config = dict(
    num_key_value_heads=2,
    bias='none',
    init_std_o=0.0,
    learning_rate=0.00556,
    beta1=0.9,
)
Each number is 128 + 24 x the weight over its row's rms, rounded and kept within 0 to 255. Layers, rows and columns count from 0. The size above them is the row's rms in percent of the matrix's.

# layer 5 MLP up, 384x64, rms 0.199, rows 307-331, columns 0-63
size [114 111  44  94 104  98 103  91 112  82  89  94  88 115  78 112 120 106  96 123  95  98 104  86 124]
[[143 123 156 127  99 133 112 145 170  97 152 149 148  83 109 122  84 111 138 141 131 147 115 159 150 153 124 121 166  84  77 110 123 139 107 155 109  93 123 123 147 139 108 151 124 173  98  97 136 120 143 120 132  97 166  94 125 147 143 119 151  90  90 124]
 [ 97 196  96 118 153 118 148 156 125 134 162 136  86 143 131 121  91 100 105 164 110 141 107 120 161 139 164 156 114  70 148 120 128 136 137  94 129 114 106 125 141 147 158 115 153 132 139 142 119 110 124 133 131 129 160 130  88 146 150 125 141 105 180 154]
 [130 121 109 171 135 100 167 102 114  89 158 156 171 100 109 144 123 127 140 157 156 123 132 122 169  99 141 118 131 120 106 108 125  98 134  72 115 147 140 116 143 119 147 128  88 174 116 128 124 103 135 160 164 155 124 168  91 115 131  94 111 140 129 163]
 [176  95 154 103  92 154 128 112  70 116 141 136 134  94 117 101 154 128  94 127 149 147 135 126 121 123 111 133 163 118 168 161 105 107 111 109 146  98 108 151 141 121 152 139 100 153 164 104  89  97 131 128 119 127 125 185 122 109 140 129 156 164 127 152]
 [129 118 110 139 115 145 161 129  79 114 151 136 129 105 129 135 143 138 117 104  99 157 127 143 124 143 117 170 103  89 138 150 130 140 152 124 176 128 122 128 112 137 164 152 108 135 135 128 114 115  37 155  94 145 103 176 101 114 104 106 137 141 162 112]
 [172 113 153 132 162 132 148 148 120 154 111 123 129 135 101 138 140 100 182 164 104 119 107 133 147 131 126 132 130  89 100 119 171 128 153 138 122  88 127 110 153 133 135 160 155 174  96 126 110 126 115 130  85 139 154 146 115 104 138 134 166 142  65 159]
 [176 179 154 141 100 125 109 160 111 131 109 142 137  90  87 125 117 126 145 114 100 107 112 126  80 161 160 129 150 100 119  87  93 113 138 132 155 146 160  92 104 143 141 130 109 141 128 147 118 109 162 134 165  91 117  84 110 119 119 131 123 161 144 120]
 [143  87 132 143 154  90 161 156 115 149 102 148 145 148 106 103 121 111 143 168 153 123  96 116  78 178 137 111 150 139 163 160 139 105 139 114 170 154 138 155 148 137 151 152 144 161 137 114 159 127 147 179 170 118 120 130 128 117 150 120 126 129 115 158]
 [152 149 156 137 180 104 150 166 147 136 126 143 142 157  96 132 125 126 145  98 160 114 130 103 149  89 127  82 152 109 123 123 136 181 115 135 150 121 158 151 110 120 140 139 105 138 124 119 132 112 120  68 112 124 155  98 110 102  95 111  86 174 145 145]
 [122 149 163 144 134 155 107 124 121 167 166 118 143  83 121  92 156 132 178 155 151 142 128  86 132 150 162 102  93 156 141 101 125 146 125 113  98 117 160 167 160 177 126 126 138 124 101 147 152 114 154 136  90 133 103 124  95 142 153 113 127 109 133 145]
 [ 97 136 131 162 163  81 107 119 109 138 121 158 132 135 126 152 126 149 138 155  96 144 133  70 166 148 136 191 148 121 129 112 115 102 149 145 126  90 154 145 137 136 125 130 106  96 131 119 115 152 143 116 171 109 107 136 137 111 140 147 135 191 156 159]
 [159 133  77 129 122 109 154 147 105  97 121 120 135 124 128  88 122 179 120 141  94 147 108 139 133  95 166 119 105 170 103 157 114 109 152 106 154 104 170 114 148 136  77 130 140 163 131 119  65 136 149 127 145 131 124 105 146 117 125 105 149 128 152 151]
 [102 140 120 115 165 145 113 157 133 144 148 132 129 153  95 139 112 149 154 140 145  81 155 118 147 120 104 102 177 107 122 118 163 118 130 119 122  77 211 144 161 122 173 160 110 150 153 146 138 158 150 159 123 107 139 127 127 137 136 117 111 125 117 140]
 [146 179  93 125 145 100 123 109 153 126 126 136  89 110 128  90 153 131 165 117 110 145 135 122 146 105 139 106 132 120  97 157  92  88 186 140 157 120 185 121 117 147 106 144 118 147 145 173 122 114 128 164 117 114 163 160 112 130 151 109 143 132 139 158]
 [ 92 117 121 135  92 135 126  97 151 119 153 140 130 111 111  75 113 126 141 157 116 152 142 139 169  97 184 131 112  92 127 145 121 176 129 140 104 149 104 159 142 106 133 121 161 154 132 184 164 145 156 144 127 124 111  90 115 120 160 113 104 128 106 152]
 [134 156 166 167  94 128 119 146 135 136 142 139 201 126  99  84 120 106 144 107 120  99 133 130 137 116 128 119 113 122  95 123 103  83 112 109 124 153 140  97 115 113 121 100  75 111 145  95 119 101 143  87 163 129 135 144 104  85 150 135 135 145  98 120]
 [119 176  95 146 154 146 153 133 100 143 161 147  86 114 138 116 109 150 126  91 132  85 134 125 149 151 134 151 125 125 139 136 123 123 135 116 192 192 194 117 115 112 156 137 130 156 158 161 126 131 113 135 129 109 140 142 107 109  96  95 125 126 122 124]
 [145 125 144 130 112 121 151 140 153 129 120 131 164 152 131 123 144 123 184 120 110 120 133 112 138 125 150 178 148 167 139 132 126 143 114 144 142 130 100 109 139 122 141 124 108 123 115 137 139  99  88 135  99 168 210 197 119  91 130 115 150 155 158 140]
 [115 105 112  99 122 126 169 165 118 125 103 142 167 113 132 103 110 155 191 166 133 101 127 137 140 116 147  85 129 134 127  86 156  97 131 112 128 170 172 162 151 119 101 139 105 149 119 125  96  76 122 146 140 157 148 129 131 143 159 152 116 135 146 130]
 [109 190  81 109 135  88 123 119 108 115 149 133 141 133 153  90  97 115  87 120 137 110 139 107 141  86 138 144 136  83 164 109 134 126 159 146 135 149 169 115 147 104 169 132 122  98 115 125 147 122 110 143 155 110 154 120 111 108 117  95 135 118 158 174]
 [187 116 130 139 114 167 120 129 156 134 125 133 131 138 129 124 117 160 166 148 140 107 141 171 151 113 141 147 114 147 118  69 121 132 111 144 109 152 140 129 167 120 153 131 125 187 139 113 111  88 181 139  85 139 168  94 117 140 135 131 143 114 154 104]
 [156 113 113 166  98  94 145 126  82 137 136 138 119  97  75 119 100 124 102 148 138 124 124 139 151 131 141 132 123 102 126 130 140  92 115 115 110 139 105 127 156 121 166  91 138 124  98 103 148 159 116 122 100 102 109 115 116 144 123  92  87 194 173 104]
 [129 141 152 139 110  97 100 114 150  54 155 135 151 133 123 131 126 125 175 120 112  98 134 141 140 170 134  90 134 112 130  95 130 133 129 127 157 141 137 126 125 138 129 161  95 170 153 155 165  89 154 185 149 110 109 153 134 143 164 123 124 101 146 120]
 [117 128 163 170 137 106 120  99  60 143 160 131 156 101 155 127 114 150 113  88 135 130 156  82 145 143 149 137 118 119 156 116 127  97 161 101 133 131 132 152 128 159 102 143 132  91 136 113 124 133 102 100  93 186 135 124 133 140 129 105 168 102 153 140]
 [ 90 147 106 110 132 112 129  81 129 150 137 137 168 120  86 144 125 163 131 153  90 176 145 176 127  72 130 148 151 113 138 142 107 146 122 130 153 110 127 145 130 141 149 132 128 171 111 135  90 120 146 117 137 112  85 167 119 144 126  93  90 133 111 157]]
# layer 5 MLP down (transposed), 384x64, rms 0.167, rows 307-330, columns 0-63
size [116 108  26  98 107  92 108  96 109  80  87  95  92 110  82 113 116  92  99 120 105 107  98  88]
[[132 154 133 156 141 141 130 125 140 137 180 166 152 159 120 116 126 156 172 134  93  91 126 141 119 126 147 123 118 127 106 165 114 143 112 126 122 129 106  95 104 128 115 139 112 122 126  80 135 109 177 183 121 147  79 162  68 154 115 143 117 115 112 142]
 [124 154 148 106 123 151 103 164 159 128 168 129 105 127 145 101 140 147 129 123 189 131 152 114 174 148 122 100 113 100 180 160 118 147 166 115 116 106 147 128 120 125 121 148 124 186 114 141  99  96  88 129 125 153 149  91 119 130 115 117 128  89 113 141]
 [134 105 123 112 132 109 114 134 118 139 149 109 161 130 122 131 162 128 160 177 105 119 139 105 103 113 103 178 127 121  91 110 178 163 121 151 112 119 140 134 112 148  70 125 112 132 175 103 132 173 123 119 138 110 167 127 114 146 138 127 116  60 142 117]
 [142 132 104 114 124 102 114 141 141 137 131 103  55 127 143 147 117  90 144 123 109 161 133 154  98 109 134 147 144 160 126 113 157  90 116 106 143 113 162 117 109  79 132 120 125  70 117 110 139 121 116  75 142 149 134 124 185 106 119 142  92 140 126 115]
 [127 144 141 129 103 127 145 102 116 128  94 169 119  87  89 167 123 120 140 125 113 106 122 154 165 112 134 129 102 120 143 139 113 146 131 170 129 123 116 163 141 151 137 137 146 116 134 136 117 115 115 145  76 121 117 112  74 162 180 106 142  66  88 155]
 [150 102 106 121  84  96 104 136  94 143 147 121 103  95 140 151 124 163 128  99 120 116 161 156 129  79 128 136 134 129 159 143 154 114 128 102 152  96 101  75 117 113 134 114 133 107 128  90 136 129 179 115 143 122  85 126 100  92 142 168 102 125 107 145]
 [136 146 151 103 129  65 111 157 120 137 120 116 152 134 112 114 118 105 142 125 168 113 131 125 156 111 144 137 118 110 155 149  98 183 137  98 182 133 181 101 126 139 136 118 147 143  91 163 129 137 136 175 136 124 161 121  86 120  99 133  96 116 105 147]
 [122 105 183 132 130 120 168 144 142 137  95 111 106 113 142  78 127  96 112 143 140 115 123 133  82 129 124 115 110 162 128 155 134 161 159 121 137 131 103 138 148 117 127 125 154 139 116 114  90 150 185 149 145 138 126 109 169 132 139  95 181 181 125 146]
 [134 135 113 118 149 113 166 164 147 171 168 139 136 171  98 132  90 128 118 113 107 147 122  85 132 114 122 110 109 112 158 128 163 132 129 105 152 121 133 132 153  91 124 134 145 125 116 108  72 157 159 107 133 140 116  85 120 120  95  68 148 111 118 164]
 [154  99 111 103 116  87 109 153 128 127 101  95 171 167 118 182 124 146 121 121 103 157 128 106 101 132 109 180 138 156 106 142 160 121 163 140 115 157 133 112 119 142 103 136 114 108 134 105 141 159 103  96  85 137 124 112 134 120 102 148 116  75 104 119]
 [148 106 160 167 141 128 107 125 133 100 123 159 161 134 127 115 115 159 183 142  93 110 131  75  92 163 113 121  98 141  81 156 145 125 103 138  97 163 138 113 151 134 166  98 140 138 125 105 138 164 120 142 113  73 135 141 145 115 149 144 130 110 116 135]
 [156 129 127 151 148 131 108 115 131 155 119 121 200 150 144 190 154 129  99  98 129 117 151 156 139 137  91 121 150 115 106 136 141  92 117 155 105 109 126 184 155 138 121 119 121  91 113 152 145 148 133  94 146  97 102 141 162 125 122 168 111 131 108 111]
 [ 88 143  86  97 110 159 155 123  81 156 152 104 104  98 164 104  88 167 156 102 133 128 144 103 140 141 137 133 129 111 140 103 123 102 104 131 152 126 120 140 134 122 122  87 135  87 135  94 137 167 147 124 142  98  99  96 111  88 110 130 121 170 121 122]
 [148 134 122 123 139 109 106  82 150 137  97 156 154 115 121 106 146 134 115 160 111 177 123 164 154 139 126  82 150 124 136 144  65  98 115 126 103 102 130 116  79 132 119 124 126 153  89 141 136 103  70 153 156 138 145  98 138 128 150 139 153 142 105 113]
 [135 115  75 125 120 148 122 115 110 150 122 177 161 166 114 184 101 160 135 144  82 164 109 147 101 157 102 145 170 139 131 135 134 142 155 113 119 125 128 135 111 157 157 130 153 124 145 152 123 125  91  89  75 143 136 151 132 147 107 147 144 112 111 133]
 [111 120 141 126  97 132 110 157 130  94 183 154 108 140 160  94 153 150 137 160 165 116 137  99  66 127 109 124 151 140 120 131 150 134 152 111 151 115 129 131 136 118 163 144 147 126 103 118  84 115 127 136 158 111 138 166 125  83 154 162  81 136 126  94]
 [132  76 141 152 112 126  94 138 136 182 130 102 103 143  96 138 145 153 185 120 144  96 104 123  97 112 112 109 140 141 163 168 152 157 150 119 135  93 142 145 143 125  83 119 120 109 131 158 119 156 132 120 181 120  99 128  88 137 148 106 114 127 142 138]
 [120 179 126 171  97 124 140  92 121 128 139 157 109 138 146 138 129 143 141 139  76 107 149  92 129 122 132 112 128 109 155 125 125 152  91 148 130 118 120 113 108 107 162 111 107  86 147 187 132  93 139 115 138  98 139 119 108 184 101 102 106  99 150 103]
 [102 128 143 146 139 163 107 113 119 110 130  94 136 144 162 139 156 170 132 133 155 133 121 127 119 127 139 152 136 110 160 138 127  97 123 140 131 117 134 135 104 128  72 130 141 145 120 117 199 152 101 128 120  99 188  71 172 112  88 115 139 139 101 127]
 [136 121 118  98 157 132 170 109 170 118 140 144  92 134 142  67 159 110 147 172 114 134 143 129 145 150 138 142 127 122 130 171 137 120  78 142  94 128 160 123 117 104 175 113 123  88  96 113 132 119 134 114  89 157 142 109 141 150 157 149 156 134 107 156]
 [140 126 128 127 102 109  97 148 115 150 120 137 112 133 139 189 118 125 138 104 149 145 129 153 111 187 146 144 150 108 101 100 119 120 147 158 126  81 149 133 116 129 131 107 164  93 127 146 122 178 132  95 143 120 167 158 107  86  85  86 141 127 119 107]
 [147 129  99 122 129 130 114 152 115 163 107 107 115 147 169 118 128 122  91 154 111 150 120  95 161 153 111 113 127 137 142 172 140  75 144 164 136 108 143 146 154 136 139 146 148 186 120 106 116 112 126  84 143 119 184 128 123 142  99  85 137 103 106 100]
 [145 151 110 176  98 140  77 118 113 113 112 114 139 134 135 106 140 131 119 135 101 135 111 145 119 126 116 152 132 119  98 135 109 147 114 157  71 158 110 160  89 107 109 122 162 145 143 108  84  66 135 153 135 125 121 151 158 136 131 140 121 132 123  60]
 [163  98 168 129 130 146 161 129 122 117 138 131 104 163 120 112 146 128 128 132 157  87 136 159  94 140 107 205 105 172 126 151 114 133  49 107 111 137 127 131  95 134 160 131 146 118 116 125  93 149 140 121 120 128 131 116 127 116 162 159 135 134 126 110]]